{
  "num_hidden_layers": 14,
  "hidden_size": 224,
  "num_attention_heads": 4,
  "num_key_value_heads": 4,
  "head_dim": 64,
  "intermediate_size": 896,
  "vocab_size": 2048,
  "hidden_act": "squared_relu",
  "norm": "rmsnorm",
  "norm_place": "pre",
  "norm_eps": 1e-06,
  "positions": "rope",
  "rope_theta": 79500.0,
  "rope_fraction": 1.0,
  "qk_norm": true,
  "attn_scale": 0.139,
  "bias": "none",
  "tie_word_embeddings": true,
  "parallel_block": false,
  "extras": ["value residuals", "hashed n-gram embeddings", "a smear gate", "norms scaled by depth", "capped logits"],
  "init": "normal",
  "init_std_qkv": 0.0485,
  "init_std_o": 0.0,
  "init_std_up": 0.0485,
  "init_std_down": 0.0,
  "optimizer": "muon_variant",
  "learning_rate": 0.0112,
  "lr_mult_o": 1.5,
  "lr_mult_down": 1.5,
  "beta1": 0.93,
  "lr_head": 0.0211,
  "warmup_steps": 0,
  "schedule": "wsd",
  "decay_fraction": 1.0,
  "decay_shape": "linear",
  "final_lr_fraction": 0.0,
  "batch_tokens": 65536,
  "max_seq_len": 1024,
  "doc_mask": false,
  "train_tokens": 721100000,
  "max_steps": 11004,
  "dataset": "wikipedia_en"
}
Each number is 128 + 32 x the weight over its row's rms, rounded and kept within 0 to 255. Layers, rows and columns count from 0. The size above them is the row's rms in percent of the matrix's.

# layer 11 MLP down (transposed), 896x224, rms 0.268, rows 261-360, columns 128-159
size [101  99 102 104 103  94  97 102  99 104 106  97 100  95 103  97  91 104  98 106 100 107  92 104  95 102 104 100 100  94 102  98 106 100  93 102  95 106  98 104 104 103  91  96  96 104  99  97  95  96 100  97  94 100 101  97  98  91  97 103 100  91 100  96  97 103  94 103  94  93 102 102 102  95  98  91  96  99  96 105  98 109  97  98 101 101 101  99 104  95 115  99 104 100  99  97 106  97 103  99]
[[ 99 169  80 171  99 140  76 129 155 128 208 133 155 101 111  94 109 151  95 152 146  76 189 114  65 152 126 142  84 146 103 151]
 [139 154  98 130 108 109 126 147 105 119 125 144 144 133 135  86  86 195 143 138 100  92 139 127 208 103 140  65 162 163 217 104]
 [118 134 112 134  78  99  95 180 169  94 129 188 190  60  85 146  86 109  75 111 140 117 158 181 128 123 125 129 225 113  96  71]
 [110 184 115 116 115 178 133 159 127 127 174 111 105 109 182  71 148 140 160 121 118 127 138 128 180 114 132  88 132 133 142 126]
 [120 102 109 135 173 116 112 106 127  47 146 112 175  99 148 123 124 124  58 133 114 102 154 173 133  46  85 149  36  93 149 128]
 [116 173 143 106 149 158 113 100 125 101  78 160  96 122 180 113 129 161  85 115 121 119 126 131 143 127 131  77 125  85 222 137]
 [101 158 152 120 125 204 142 142 141 107 101 177 143 115 106 107 199 108 133 111 106 167  92 154 135 131 216 102 154 126  19  72]
 [120  91 104 134 152  98  96 158  98 102 113 117 150 107 192 128  97 145 126 159 120  63 138 104 230 137 124  78  83 170 133 132]
 [162 154 180 141 132 118 113 173  87 128 115 185 128  57  98 132  94  82 174 129  86 141  93 188 105 141 145 132 174  68 114 173]
 [110 177 142 231  46 121 103 172 145 131 137 148  88 127 128 179 121 152  64 180 122 145 149 166 133 101 124 177 105 107 121 126]
 [119 176 183 135 122 112 127 121  70 153  89 143 105 119 125 104 128 118 117 119 146 111 109 128 100 148 150  83 104 114  84 103]
 [ 80 127 138 101 112 161 104  88 136 103 126 167 118 115 107 112 175 132 141  97 118 169 202 153 182 187 174 115 193 120  83 118]
 [ 82 105  78 104 140 172 132 136 187 113 178  73 137 108 144 135 154 164  65 161 153 150 155 147 145 162 134 121 121 165 122 100]
 [ 96 108 118  81  98 115 117 119  97 131 154 109 148  76 136 161 127 134 193 138  92 177 157 106  79 130 153 147 122  79 111 145]
 [153 116 117 123 134 117  50 132 142 123 180 129 100  91 165 130 124 172 142 125 140 164 124 133 113 140  94  90 129 103 115  98]
 [126 169 128 164 114 160  93 102  84 100  75  99 142 141 109 151 121 111 101  91 105  64 101 195 156 131  51 136 160 114 113  79]
 [137 102 128 113 109 159 172 122 156 128 121 128 119 108 134 111 132 194 237 109  44 134 128  75 105 162 174 107  84 125 161 131]
 [173 149 150 135 102 171 154 107 150 160 125 117 159 118 123 144 167 170 147 193 127  97 141  66 194 114 160 165 110 149  53 159]
 [ 89  58 102 134 137 174 150 112  83 126 147 129 133 157 118 171  92 164 206  84 128  70 158 129 156 145 154 102 145 126 141 121]
 [ 95 132  99  74  76 123 119 193  93 103 167 117  82 176 151 151 121 100 105 140 135 108 135 132 174  98 120 121 173 103 154 127]
 [176 158 117 138  87 138  54 131 245  80 208 106 151 121 145 124 179 128 111 143 137 134 187 130  95 106  94 164 148 113  86 121]
 [114 143 144  94 206 137 124 200 165 166 154  90 182 153 103 117 112 173 130 168 131 150 144 155 102 107 126 170  70  89 117 137]
 [ 69  86  95  98 125 139 139 172 154 116 140 141  89 155  95 123 115  88  53 147 130 128 148 111 120 116 110 142 193 118 115  53]
 [114 138 187 141 180 190 109  92 136 161 141 186 129 146 125  64  99  70 138 124  95  84 112  47 120 133 118 116 165 134  99  89]
 [127 109 198 190  91 145 138 142 179 157 138 118 179 101 171 183 125 131  98 132 137 127 154  98 130 131 102  65 181 114 115 125]
 [ 93 178 102 142 131 112 155 106 130 167 163 109 183  98 139  66 100 139 142 108 125 121 108 130 116 101 111  83  64 159 134 167]
 [125 191 107 120 121 135 143  89 172 145 110 168 114  97 143 108  97 126 126  64  97 161 142 185 151 109 106 162 109  96 167 142]
 [118  90 122 164 130 138 129 155 182 184 138  86 175 151 151 138  97 140 148  98 192  61 120  88 115  60 109 123 134 152 114  79]
 [ 93  91 106 185 188 106  96 139 144 118 133 197 178  76 151 173 120  89 183 106 159 169 164 105 128 155 152 137 164 134 132  80]
 [138 165 112 124 106 122 146 130 127 150 105 177  72 101 132 141  92 121 160 131  86 109 190 161 100  66 192 123 163 124 165  84]
 [121 148  77  94  84 130  58 127 178  88 123 109  67 141 190  99  81 161 115 144 208 136 143  96 122 102  99 111 144 131 182  68]
 [161 137 127 135  98 169 142 152 181  98 106 137 131 147  49 123  93 113 145 125 142 138 151  93 136 179 176 151 137 143 205 131]
 [139 138 154 130 124 166 167 107 172 131 147 114 124 105 111 168 137 131 165 106 145 114 194 133 139 134 129 172 149 143 114  91]
 [203 174  76 138  95 107  77 164 143 105  98 157 102 133 154  72 142  83  78 107  62 211 106 153 156  98 133 121 106 142 137 131]
 [147 120 108  97 160 122 110 121  93 199 180 103 149 115  60  82 102 135 184  99 166 134 150 126 112 114 121 178  90 143 192 137]
 [124 161 114 137 109 132 118 114 189 132 119 127 127 141 146 174 172 108 174 102 128  75  96 163 116 142  97 104  41  93 191 113]
 [ 83 101  69 108 109 156 168 154  93 125 153 129 140  80  83 166  89 116  63  93  58 145 163 100 134 157 112  55 164 146 123  82]
 [159 148 112  69 158 122 135 122 100 155 147 148 183 124  91 101  58 130 146 104  83 142 108 188  86  71 139 114 155 116 122  82]
 [186  99  88 120 147 169 121 123 136 124 118  92  94 136 127 122 204 140 133  90 129  87 166 190 125 169 138 106 103 103 132 160]
 [152 147 181 129 148  86 136 143 138 118  87 128 143  95  74 128 154 137 138 157 122 153 116 168 149 110 104 147 175  94 126 117]
 [110 151 135 140 131 177 119 140  93 106 133 149 135  94 107 109 115  83 135 152 162 135 176 110 186 105 133 134 129 128 142 143]
 [127  64 104 108 115  93 138 116 145  65 144 136 116 158 141 117 126 116 183  63 130  93 211  95 156 114 146 169  94  84 121 132]
 [147 143 141 195 151 130 103 176 200 101 187  73 144 108  78 122  94 125 190 138  80 140 135 121 143 183 134 125  97 123 119 104]
 [131  77  86  66 148 166 101 116 171 118 112  98 149 156 121 113 103 134 177 113 129 162 104 152 138 124 131  75 122 139 179  70]
 [123 127 121  59 141  67 144 132 135 154 149 157 146 130 103 132 124 128 135 137 166 149  83 140 173 102 118 143 171 129 142 108]
 [145 168 162 194  88  39 129 138  75  96 111 116 117  86  80 110 122 162 196 126  88 122 114 128 111 176 137 170  84 201 130  74]
 [143 138  98  89 111 128 118  92 188 143 101 124 150 148 143 104 169 134 103  80 188 101 163 140 108  93 127 148 140 174 102 113]
 [101  38  52  85 150 109 153 135 142 108 169 141 109 190 128 122 148 179 142 117  73 123 113  80 143 174 115  81 114 144 130 127]
 [ 76  83 112 140 165  54 174 115 177  99 125 123 155 148 133 139 108 158  82 100 170 126 110 137 135 170  98  97 145 143 167 108]
 [ 80 128 115 138 124 120 114 205 124 167 134 182 110 142 134 150 107 107 127 148  36 147 137  99  79 105 149 172 119 132 160 118]
 [176 124 122  89 145 117  89  85 148 165  99 169 146 132 106 130 108 165 179  94 132 121 169 121 154 107 147 134  99  77 177 102]
 [137 133 159 147 159  92 144 146 114 144 124 136 128 151 118 119 176 166 183  98 106  63 144 184 132 118 125 105 117  67 119 106]
 [153 139 109 133 118 154 122 130 133 174 112  99 186 191 144 116 127 132 140 203 151 126 162 101 120  98 171 123 122 147  73 129]
 [164  87 116 139 140  97 217 120 126 132 124 169  67 135 119 166 103 153  64 210  87 139 115 129 149 110 175 124  96 117 112 104]
 [ 97 112 194 114 105 140 130 123 145 112 140 172 162  76  72 106 133 115  65 125  79 197 113 134  75 154 116 171 102 139 121  97]
 [146 139 118  28 127 129 109 119  61 171  97 121  91 130 125 132 126 119 171 168 123 146 123 114 169 116 145  99 143 110 206 126]
 [119 124 110 110  85 106 157 138 193 160 143 110 128  44  65 118 129 130  81 172  95 120  95  93  80 153 114 157 126 123 144  67]
 [146 155 119  85 171 197 100 110 136  83 177 200 183 110 152 149 151 141 127 178 175 154 102 154 135 105 116 161 146 126 133 106]
 [140 125 128 103 146 108 147  95 113 127 164 153  91 138 186 117 150 181 167 170 135 173 120 140  73 173 140 142 151 155  78 102]
 [107 174 131 155  83  85 149 151 122 109 129 110 147  93 135 147 102 122 162  81  42 187 147 144 173 171 105 151 108 164 140 102]
 [150 153 149 139  91 122 143 115 122  95 155 121  86 127 134 105  91 110 125 124 112 164 134 128  60 137 205 125 139  81 138 127]
 [132 121 186  89 108 137 126 149 193 114 150 104 140 138 148 123 185 141 162 162  93 177 113 122 179 136  62 114 127 104 150 131]
 [180 151 144 146  77 138 162 123 159 138  97 148 109 168 107 117 117 193 106 142 176 146 149 185 109 117 153  80  17 147 101 110]
 [ 81 161 130 134 169 153 136 133 212 125  94 132 118 108 178  91  62 161  68  72 151 113 122 113 118 107 152 152  97 116 147 162]
 [132 135 105 121 155 138 128 163 201 132 138 167 146 163  68 148 142 144  99 118 160 176 114 158 196 143  80 130 180  97  78 141]
 [121  72 152 146 147 115 159 109  73  88 157  77 187 120 128 125 107 159 120 149 160 109 194 107 149 115 132  95 110  71 133  89]
 [170 113 148  96 162  96 102 132 107 116 178 137 151 101 110 120 160 173 133 114 184  93  83 129 167 129 141 121 143 161  82 128]
 [155 151 143 153  95 134 150  79  87 127 133 190 107 120 133  72 149 125  56 173 123  56 126 155 179 153  89 128 165 114 108 122]
 [147 120 185 108 143 189 142  59 143 136 142 105  52  76 141 129 147 126  97 179 168  79 140 187 247 140 123 114 133  94 138 142]
 [180 207 156 149 119 112 103 102  81 134 169 127 147  95 149 158 127 114 120 136 176 119 109 144 159 128 138 190 114 110 175 141]
 [123 165  96 105 100 142 143 145 142 147 116  90 115  93 125 120 177 125 155  62 143 131  94 168 135 188 147 147 148  61  99 115]
 [134 106  60 158 125 145 197 138  55 132 129 155  99 144 146  85 170 146  72 218 157 107  91 126 132 128 156 133 150 187 128 175]
 [117 170 102 187 142 117 141 149 124 197 117 114 193 147 162  94 188 167 208 170  92  94 138 136 128  98 115  92 123  19 109 108]
 [169 191 121  77 174 193 133 157 164 152  96 158 154 117 145 111 186 123 189 182 113 133 123 125 155 160 137 130 186 141 168 194]
 [112  82 124 171 102  99  98 132 125 141 159 140 132 123  98 120 131 119 134 155 116 195  85  79 165 115 102 114 141 124 127  83]
 [200 102 147 132 120 128 127 169 149  58 148  88 123 143 107 116 120 151 218 127 122 115 133 183 156 107  68 153 154 147  75 109]
 [107 131  77 110 105 116 115 187 125 192 137  87  98 101 134 130 129 117 204 153  93 109 128 102 108 148 157 143 116 138 126 118]
 [179 155  65 112 115 119 139 122  99 113 175 169 104  68 132 161  50 136 178 113  79 128 137 113 162 170 133 158 119 152 149 116]
 [202 152 145 109 146  96 162 126  83 107 150 129 127 198 105 206 128 144 151 122 140 176 154 124 140 123 121  98  71 123 164 145]
 [108 111 132 196 136  91  98  97 113 172 124 127 107 119  84 128 154 148 117 138 152 176 134 150 129 166  86 117 164 195  83 131]
 [122 164  95  96 114 112 126 147 194 107 110 136  90 102  93 186 134 160 105  15 168 113 174 147 105 172 116 131 171  78  97 116]
 [122 101 122 157  93 161 127  93 149 118 105 134 123 148 123 131 135  74 117 124 150  88 146 125 148 137 103 123 106 141 114  93]
 [120 157 126 126 123  85 162 127 128  84  74  90 121 140  73 154  83 100 199 103 147  83 134 102 134 118  80  90 129 126 137 123]
 [103 147 151  92 112 107 107 134 195 123 139 195 149 140 125 111 138 148  92 174  85  98 105 188 167 131  56 148 164 131 129 163]
 [128  76 142 143  97 173 110 137 113  82  80 135 151 151 148 107 171 173  97 125 157 154 106 168 121 117 179 144 109 132 114 144]
 [195 133  98 139 143 101 129 155 117 203 138 103 103 132 129 140 121 130 125 111  75 115 164 119  77  90  93 191  98 125  79 131]
 [118  68  91 137 119 113 127  96 147 119 168 184 165 133  89 162 130 140 168 150 103  90  91 133 143 169  99 114 116 164 152 140]
 [133 146 155 199 123 135 159 115  92  98 121  96 141  98  68  39 141 143 117 135 104 116 174 132 192 151 181 171 137 160 112 108]
 [159 120 185 150 147 140 131 197 107 130 105 165  55  99  96 170 133 166 152 176 127 133 125 156 107 137 111 192 190  41 164  80]
 [113 156 191 110 162 170 112  79 144  86 128 123 116 121 124 155 182 136 166 113 114 144 118 108 142 106 124 110 151  74 138 126]
 [ 74 123 102 124 116  77 125  98 146 137  96  97 101 103 125 140 150 152 143 149 124 122 156 132 153 139 180 146 120 100 164 158]
 [122 164 161 132 119 146 143 148  81 156 129 103 117 171 138 166 123 151 109 126 115 121 129 134  99 194  94  91 138  84 183 110]
 [121  72 101 160 107 178 165 137 156 140 170  57 122  85 106  61 123 195 196  84 149  93 130 155 127 189  70 129 178 122 121 106]
 [101 154 104 147 147 175 167  92 118 112  79 164  84 178 179 134  80  81 142 107 134  87 150 127  67 148 156 177 163 162  94 139]
 [117 104 115 124 146 139  91 191 133 145 132 140 114 157 118 118 162 143 173 172 157 140 159  94 189 104 166 158 121 113 122 143]
 [133 128 125 102 176 151  98 119  48  76 102 122 109  76 130 133  95 141 173 109  93 122 129 124 121 134  73 120 170 167 100 161]
 [117 100  94 145 142  57 177  89 103  91 145 124 107 165  94 112 111  99 108 122  80 120 120 118  60 171 116 131 164 104 149 126]
 [186 150 139  92 136 141 137 164 130 198 139  98 117 146 113 151 169 113 152 150 170 103 124 143 176 173 176  28 154 196 119 145]
 [102 180 103 102 157 120 111 176  78 126 146 160 191 112 124 115 129 182  88 124 119 179 104 119  77 135 139 130 168 105 188 158]
 [110 147 129 153 121 106 178 187 124 175 119 124 106  93  96 108  82 110  85 192 136 127 206 193 138 112 106 109 144 147 107 180]]
# layer 11 MLP up, 896x224, rms 0.234, rows 262-361, columns 128-159
size [101 119  99  99  93 108 106  95 102 117 101  99  83  98  96  98 112 101 105  93 118  84 101  92 101 113  96 115 106  93  93 105  92  98 107 103 106 108 111 101 112  93  95  94 112  93  95 100  92  98 112  87  98  99  99  98  94  93  99  92  97  98  94  90  99  99  95  90  93 106 102  97  96  96  91  92 103  99 105  99 111  98  99 100  96 107  95 108  98 121 102 101 101 105  94 106  92 106  92 102]
[[ 98 143 113 104  77 138 152  56 154 125 130 108 115 117 122 139 162 164  90 123 136  71 146 139  85 201  79 157 107  93  84 125]
 [129 161 137 186 110  64 111 167 110 107  98 162 188 105 109 153  84  98  66 127 160 135 154 189 149 153 149  88 159 127 109 108]
 [183 148 158 153 164 146 128 125 127 149 117 153 138 143 161 145 108  97 120 129 162 139 129 131 105 170 140 101 106 110 201 125]
 [ 92  95 150 119  77 128 175 193 124 115 186 131 133  92 165 113 116 147 137  67 121 132 157 120 116 128  70 146 150 194 141  76]
 [125 107 147  96 100 139 157 173 150 128 183  67 148 156 119 140 159 149 113 143 106 124  93 148  89 102 101 166  95  79  82 163]
 [ 40 111 149 106  77 129 108 195 125 113 104 140 197 134 130 135 120 165  67  78 105 122 111 120 166 100 125 101 131  48  86 138]
 [121 105 148 161 105  64 126 159 109  98  92 138 133 147 175 143 118 127  87 118  88 113  98 124 133 116 143 113 128 151 112 139]
 [ 89 104 185 144  68  94  83 180 112  97 152 155 105 120  86 111 135 145 107 136 125 124 121 131 181 147 112 110 140 132 168 164]
 [ 84 154 139 136  95  58 118 108 111  90 113  87 155 112 112 122 190 167 138 107 114 163 160 154 162 132 151 105 163  87 127 173]
 [129 108  94 137 137  74 145  93 111 108 150 127 139 115 159 170  81 140 130 112 153 138 103 145 127 120 134  88  83 101 171 155]
 [154 139 167 184 118 143 159 161 145 108 165  81  89 153 197 125  90 164  97 234 173 178  91 126 100 101 160 146 166  86 182 133]
 [183 129 186 132 122 125 138 128  82 118 126 180 166 194  99 131  85 100 135  53  97 126  94 111 117  96  58 165 143  99 130 143]
 [156  96 146 124 131  89 155 146 112  87 127  71 127  74 150 134 126  70 182 123 149 150 133 192 195 122 152  96 133 159 112 104]
 [112 117 184 102 153  86 114 157 163 131  84 101 150 163 130  93 121  98  95 111 200 144 144 202 120 150  93 141 113 118  98 124]
 [137 137 151 109 134 159  96 169 119 133 113 135 121 136 148  67 135  83  63 138 113 172 102 145 132 172 171  86 157 159 109 173]
 [137 111 189 126  49 115 108  39 152 103 104 139 125 111 131 104 126 107 131 113 126 147 118  95 104  84 112 115 108 130 109  93]
 [120 122  97 118 136 144 133 132 158 159 131  93 134 105 147  74 176 124 158 130  93 115  92 143  89 165 100 104 127  83 153 147]
 [109 124 151 139 118  90  88 158  79 141 129  87 123  39 120 135 104 118 168 144 135  84 115 116 118 121 155 115 149 168 113 104]
 [109 163 121  76 124 124 134 143 126 116  81  66 167 121 141 108 153 157 106 129 103 116 169  78 143  64 129 158 113  87  85 101]
 [178 183 136 135 109 157 152 117  96  96  38 106 159 158 182 140 153 128 179  95 148 156 105  95 107 163 116  58 113  82 148 134]
 [119 122 131  75 102 125 146 132 110 134  63 118 189 125 159 107 108 125  67 161 135 187 111 137  96 151 104 187 137 126  67 147]
 [203 139 149 138 164 139 131  56 118 151  88 127 153 114 131 127 167 167 122 132 101 132  97 111  70 147 168 100 108 125 134 186]
 [145 148 149  84 107 101 112  88 134  96 142 102 120 128 132 143 101 121  97  96 121 146 140 143 103 105  93  65 130  79 143 165]
 [140 132 140  55 144  90 169 139 173  71  39 125 169 145  85  98 129 137  99 167  85 107 150 132 160 167 153 106 128 171 196 113]
 [202  64 155  98  95 139 122  53 168 107 169 109 122 190 105 179 134 101  75  87  99 119  88 117 136 121 133 106 170 120 128 151]
 [ 96 145 103 113 128 142 171  98 178 174 186 146 132 166 153  87  93 168 151 105  75 137 136 122 102 102 144 115 108  95  83 177]
 [140 110 151  84 151 106 104  86 169 133 148 177 143 100 148 138 152 104 178 158 124 176 112 143 119 142 158 156 102 131 209 202]
 [118  94 124 138 122 114  94 156 130 156 103 189 150 111 144  85 105 180 169  90 162 131 101 108 141 158 128 146 147 102 171  91]
 [ 96 134 114  80 163 128 127 130 121 146  87 119  56 113 128 178 137 145 147 169 131 129 132 147 146 169 149  81 121  76 105 163]
 [ 95 167 174 156 144 154  92 100  90 135 147 117 169 117  29 143 193  78  94 171  91 133 133 187 144 128 193 190 104 139  93 141]
 [164 103 182 154 170 134 113 120 158 149 107 112 123 120 114 125 180 100  71 114 107 102 112 181 148 112 114  98 209 137 131  89]
 [132 107 163 126 179 122 143 114 136 136 149 116 159 114 120 114 120  66  72 171 172 107 130 116  36  84 136 158 131 160  99 123]
 [102 131 104  88  83 122  76  89 119 105 116 172 106 104 163 168 113 138 134 140 157  99 163 129 120 146 184 150 152  72 120 157]
 [ 88 145 131 164 116 177 123 101 147 138 132 130 131 119  90 121 178 102 135 139 109 131 150 107 188 112 116 158 132 122 121  90]
 [165 116 168 135 120 148  95 147 167  98  84 103 132  95 145 157 179 131 130 160 103  96  93 153 131 130 136 134 118 152 142 144]
 [ 64 145 118 148 122 103 163  78 159 123  97 137 140 114 106 106 217 121 146 151 125  88 133  89 133 125 107 218 123  94 152 133]
 [127 107 185 159 127  82  79 131 148 143 151 167 127 102 148 131 144  63  97  58 126 153  84 201 185 139 104 111 131 100 118 179]
 [119  91 103 124 152  91 115 113 121 169 138 116 133  73 177 114 152 120 145 126 156  91 150 133 155 115 117 135 150 209  78 167]
 [145 151 140 124  95  96 181 107 140 150 162 104 112 164 188 106  99  92  85 125  99  46 132 158 193  71  96  95  85 146  94 180]
 [161 112 176 128 138 124 169 109 105 103 155 102 134 120 129 122 159  82  86 149  87  58 129 120 130  81 145  95 157 125 171 108]
 [151 135 166 118 157 139 131 137 105 134 150 110 115 128  73 126 165 112  94 130 135  77  87 171 163 103 130 150 119  91 133 130]
 [ 79 137 105 197  96 131 142  83 168 124 153 117 142 173  90  63 137 147 206 103 101 181 101 162 172 186 126 120  70  64 150 156]
 [ 55 102 102 126 126 178 154 167 108 198  70 160 144 159 111 155 110 139 141 137 139 145 122 135 172 147 162 143 123 125 181 102]
 [148 142 167 102 154 193  94 159 172 138 140 172 165 151 192  72 147 100 164 189 106 147 138 118 173 127 164 149 135 136 139  96]
 [130 128 191 152 122  68 116 113  17  53 126 179 119 121 153 143 105 136 200 152 111 105  69 162 136 105 170 146 118 184 148  79]
 [142 150 132 123 173 110  97 205 129 152 133 108 122 104 159 162  61  76 125 175 104  96 147 141  98 108 102  94 105 121 114 178]
 [153 153 191 154 147 141 183 109 139 124  87 161 145 115 107 153 139 119 157 142  85 188 117 177 157  99 108 134 154  54 157 154]
 [104 102  99 126 125  87 123 139 178 118 114 111 112 126 155 107 164 148 111  44  96  98  69 101 115 148 129 129  93 166 125 152]
 [125 139 141  77 179 166 174 104 153 143 153 107 129 148 136  83 113 109  49  98 144 108 132 176 124 137 151 114 112 101 118 148]
 [104  90 132 167  84 160 144 140 140  79 168  77 172  97 120  80 152  43  73 163  26 118 111  87  68 160 116 103 114 162 120 131]
 [129 128 130 176  72 119 129 141 128 137 143 163 163 118 175  97 182 157 141 132 132 198 171 120 107 127 139 121 131 130  93 115]
 [110  96 113 124 110 136 189 161 135  85 144 167  96  86  80 107  62  94 122 129 124 100  88  72 162 200 170  74 161 155 160  79]
 [133 106 132 140 161 102 176 133  89 111 142 176  97 108 151  98 145 104 173 150 103 111 118 170 183 100  89 125 115 115 152  80]
 [108 165  51 173  84 114  88 136  99 139 125 111 136 121 163 126 119 152  82 104  88 151 154 118  62 166 112 171 129 168  88 146]
 [128  82 174 131 126 140 186 129 130 127 113 109 113 161 156 108 141 152 129 171 181 186 105 162 159 156 115 142 120 137 131 122]
 [172 142  58  92 153 113  88  60 144 129  70 111 128 164 173 107 198  96 131  48 103  39 124  81  98 125 122 132 120 125 157 138]
 [104 111 134 150 165 144 116 114 102 160 145 136 136 152 172 158  62 115  54 115 132 159 118 125  92  87 113  85 155 140 132 106]
 [162  73 146  93 140 145 158 120 155 103 123  84  93 127 117 155  80 118 107  81 168 124  66 184  76 165 106 124 120 155 171 107]
 [132 136 116 102 109 122 119  92 123 140 192 123 129  81 158 131 169  86  38  42 118 113 161 137 119  78 120 159 141  89  75 136]
 [109 133 128 125 114  86  73  91 119  73 120 132 116 165  84 157 122 145 166 104  80 163  97 181 125  75 191 168 123  69 104 114]
 [113 137 187 152 102 149 137 154 141 132 106 153 179 157 114 105 164 125  98 120 132 144  86 118 187 146 170 153 130 140 118 168]
 [ 95  63  82 142  85 121 141 153 176 124  56 115 107 118 192 129  91 135 154 159 108 136 127 142  97 164 127  68  84 168 180 129]
 [174 129 180  82  91  85 125  78 126 182 142 122 144 112 146 158 114  96 108 122  78 125 124 113 114 170 125 101 126 151  91  75]
 [112  71 133 112  95 108 144 108 110  99  81  70  95 103 172 103 142 111 168 151 116  79 143 103 106 158 191  97  69 177 173 101]
 [132 115 137 130 113 145 184  76 145  96 183 168 150 136 133  95 158 151 120 121 200 139 149 157 160 110 145 132 140 138  96  60]
 [156 128 138 114 116  99 127 115 112 108 108 106 164 125 106 105 167 166  75 197 132 110  76 185 128 124 143 155 151 135 144 113]
 [102 147 151  92 132 158  80  99 170  92 124 179  73 131 152  96 162 128 124 211 182 173 126  88 171 119  93 148 133 139 140  94]
 [134  88  96 119 100 102 112 132  84 146 114  88 190 189  79 163 130 136 151  89 100 210  96 106  80 122 161 186 121 147 140 168]
 [ 98 147 159  85 124 158 134 133 154 182 103 181 147 104 142 106 161 104 168 161 179 204  87 169 145 155 190 151 147 152 114 145]
 [ 99 108 165  18  72 117 133 115 148  89 135 115 148 169 101 122  88 111  78 152 153 140 149 168 146  90 150  54 126 115 185  90]
 [111  75  96 194 105 115 149  99 138 196  93 185 143 120 147 112 114 101 152 146  69 153 112 103 139 164 149 108 111 152 155 109]
 [103 110  85  99 140  89 104  92 122 122 106 146 109 115 101 111 100 161 134 101 125 167 115 168  42 129 145  80 104 129 114 152]
 [ 65 122 171 128  96 145 108 140 156  89 153 108 145  43 183 107 136 107 126 138  97 158 112 143  72 167 135 120 149 120 146 154]
 [127 150 116 170 132  84  95 150 110 131 127  75 179  77  82 162 138  91  87 119  91  80 146 150 115 158 165 165 109 145 102 173]
 [140 101 149 184  98 167 122 182 153  91 160 139  87 125 175  93 137 144 213 103 190 162  93 156  95 116 148 122 121  97 130 139]
 [139 102 105 181 130 125 111 187 176 153 142  84 123  97 111  88 130  96 164 160 104 182  87 176 103 171 151 191 149 197  96 103]
 [103 109 159 151 127 185 140  87 143 120 154 106 133 148 119 107 113 153 127 128 159 136 158 136 128 100  95  91 103 131 188 123]
 [119 148 133 131 137 103 115  92 174 200 158 118 170 170 158 134 161 113 151 125 111 130  88 110 130 123 143 163  95 108 130 157]
 [166 127 143 129 150 117 156 110 115 113 130  96  97 161 107 123 108 112 115  87 109 174 140 160 125 156  79 157  97 116 100 123]
 [114 108 163 154 147 133 110 109 215 117 156 125  79 167 109 170 170 131  95 112 100 175  91 124 155  57 125  86 156 107 110 143]
 [182 157  91 118 181 167 141 150 141 135 141  85 140 152 122 124 119 112 103  90 146 112  84 143 173  96  84 128 142  91 112 111]
 [126 126 147 109 130 140 128 122 123  94 104 150 119 156 157 133  95 115 129 158 115 162 139  86 164 176 124  98  58 134  58 137]
 [150 100 155 148 123 121 106  87 162 164 109 172 143  97 163  89 132 163 203 133 109 146 127 135  64  97 127 208 165  83 121 109]
 [100 122 112  81 122 170 154  92 169 122 108  93 147  85 160 103 103 157 147 119 112 101 128  43 118 142  57 132 159 102  96 116]
 [118  91 113 119 118  57 129 173 116 114 107 149  44 109 161 135 116 138 145 131  65  47 137 137 120 188 132 114  94 106 135 108]
 [104 143  79 192 109 150 141 164 188  98 168 148 159 132 136 141 103  81 154 160 106 129 139  97 119 104 156  87  99 135 130 169]
 [165 112 132 168  52 146 132 131 104  94 148 102 165 109  49 115 183 139  87  85 187  82 170 130 171 114  96 148 154 107 115  99]
 [104 146  91 129 120 162 145 118 160 139 156 121 128 106 159 166 163  79 134 124 105 118 103  88 155 105  87 140  90 122 150  88]
 [141 121 113 111  79 112  57  77 121 186 102 121 113 110 110 105 126 103 127 130 134  88 134 135  99 105 128 157  86  83 135 124]
 [ 69 152 109 169 136  75 159 114 126 110 125 157 114 119 126 134 155 141  65  93 120 147 121 172 130  96 154 153 107  52  73 141]
 [ 99 182 138 127 135 103 113 100 129 150  67  99  91  96 131 159 115 163 127 131  99 138  97 100 123  93  90 116 100 139 126  80]
 [ 76 176 140 145 136 176 149 182  93 103 182 124 128 159 153 130 170  95 131  64 162  85 113 111 100  98 106 146 128 152 158 149]
 [166 122 149 127 114  99  98 131 137  92 132 153 153 167  60 173 105 130 103 142  69 161  36 124 134 145 121 127 112 145 126 156]
 [108 137 102  52 147  90 106 179 130 150  88 178 157 143 102 107  88 116 133 147 153 134 143 146 124  94 140 155  97 112 120 124]
 [105 159 205 130 114 141  95 110 175 170  94 154 189 178 123 117 105 155 126 130 118 157  99 131 151 119 174 110 164 170 136 161]
 [ 61 123 108 139 138 121 133  82 118 114  81 159 119 125 160  96 120 156 151 138  76 132 124 116  90  81 130 144  58 110  90 172]
 [168 100  80 132 114 108 153 143  88 135 137 150 104  75 125 143 101 107 139  81 106 127 100  97 174 135 185  92 114 173 135 133]
 [137 152 122 173  90 134  85 169 117 112 169 178  99 121 137 151  86 127 107 119  95 180 133 142 102 134 113 158 174 192 144 119]
 [185 137 156  93 117 155  76  75 136  96 142 152 180 148  84 118 150 137 171 107 137 114  70  74 103 170 183 168 105  98 134 112]
 [173 101 140 106 101  69 109 109 187 120 177 214 176 160 129 130  99 135 126  98 140 166 154 149 140 151 115 112  75 162 106 122]]